config = dict(
    num_hidden_layers=12,
    hidden_size=96,
    num_attention_heads=3,
    num_key_value_heads=3,
    head_dim=32,
    intermediate_size=384,
    vocab_size=756,
    hidden_act='gelu',
    norm='layernorm',
    norm_place='pre',
    norm_eps=1e-05,
    positions='rope',
    rope_theta=7580.0,
    rope_fraction=0.25,
    qk_norm=False,
    attn_scale=0.177,
    bias='all',
    tie_word_embeddings=False,
    parallel_block=True,
    init='uniform',
    init_std_qkv=0.051,
    init_std_o=0.0104,
    init_std_up=0.051,
    init_std_down=0.0104,
    optimizer='cautious_adamw',
    learning_rate=0.00213,
    lr_mult_o=0.848,
    beta1=0.95,
    beta2=0.99,
    lr_head=0.014,
    max_grad_norm=0.5,
    warmup_steps=320,
    schedule='wsd',
    decay_fraction=0.742,
    decay_shape='pow',
    final_lr_fraction=0.02,
    batch_tokens=16384,
    max_seq_len=512,
    doc_mask=True,
    train_tokens=96860000,
    max_steps=5912,
    dataset='wikipedia_en',
)
Each number is 500 + 25 x the weight over its row's rms, rounded and kept within 0 to 999. Layers, rows and columns count from 0. Numbers have three digits each. The size before them is the row's rms in percent of the matrix's.

# down: layer 8 MLP down (transposed), 384x96, rms 0.0968, rows 377-383, columns 0-95
# up: layer 8 MLP up, 384x96, rms 0.118, rows 378-383, columns 0-95
down377 096:480529497459527490513503493581532493519525476474522480458489482517465509475512498550523482501524502502496540453483465517491485482491528529513458517483534484490504519467520510500478461481518496524535480452483527453481487481494510479511519501491505484538483497505502534541465527543526493469
up378 112:511485502481507493495461532554507531550472479496490486465498507489519552509531522458478531512478508470480538497467479515519448503469481519491476495533489550430493545531516482493535476491482475473517446507550516488498498500487467510533508472491534501485517490502494527495519499509483488485
down378 127:557477462501452480485496489531463497493490513470478502519527481510517473505539526465490552539508509453539516527505502464515503486466478523521456502505516480479478489500494477484527486487459538497483558525526506545517532537533444493514468507509501496484504489520530502536484485508479491512
up379 101:448467521525513453471491481473475533504539491498512502514511508502506494480514503517537479480527532503490519495483474496492519476488462516509496481523557526464532539532509485523521497497517505514437458552533558450484470494527497509518496490498461510488520531444472499511497492506470503496
down379 091:472534538482507472501510480455463537518465492495516476526529459498506495529521513539426521510504489501476494469458489521488519487517516495500477492474454500499465464486465507484515534519515509532554520505510538535546513479474502525508510471488484485546520535493510463473498485481527484494
up380 107:456491559472497473534493533540474467511504502495524497481472484478538494523466491467509485560500480478503491465500511500508475528500497513579464502518512515536466482477520505529473481469511502446490467501521521484516469515532482514472508556502512501491497515505532498472488488533488534516
down380 099:475512503528484472508504499516514451564478482511523471468503527478526480515499504488481515461466539512560448491493506481525507481477489537554520532454465500491485530539520445483492476530496469521511522470477503526495497529526525518527470504498476503513457508521491525512506521470499488504
up381 109:525521509464514485519490498553482473569493503482521478475494520465515478550480508487511497489492512488499485492492490512505454482497540523517460550482487490524508495483524489495489455495512516463512491493528490525526474494474486519606462502482536491506527536513509467502513469504513522486
down381 107:504454543508488481457547484494548489503486504495533518511459499529494493513534492488497554447449487520491489489499521556507468478484500500510484510499483523455486538496497518490475476492510494482554472497512488501490517489544498479510515449456528494503511501506510507488445557519519529489
up382 097:449476494419486481466492481475503488482551482479513485506508535532515551504517529524520517484461520474497486495478525470488525491494497499502475468509492519477502487505528521524498523496513451413513515478488506471509526478546519518522519498525552535501503501498525522518490506466500503517
down382 097:469495512480465461522493510463511506474506528497508495574495474497494500500476474501461533483524489468469524481451468505504526514534481509538512502512507457533535473502499516495531489494476555572485489523508501492535471516509478518475468552536533502451500499501477483500490508475497518498
up383 103:490518520525522541466539523487527487486425506478529499510517500468524561474499486511493473498511479487479492492506495491485469519490510510477503495530499480540470499475518484497489503514501497534529456449508540547496491515491516493505480497492498508490512551466516447471486481531503547571
down383 106:510506481518496483500503500516470499511474575496475478525489484504519511524480515496545504466507515518533506549481519512463477532491449486489506541481477544434480504457515450475542527523482508483478500530482491518512498490456517501473520500529517457532492470512512528495524500505451517495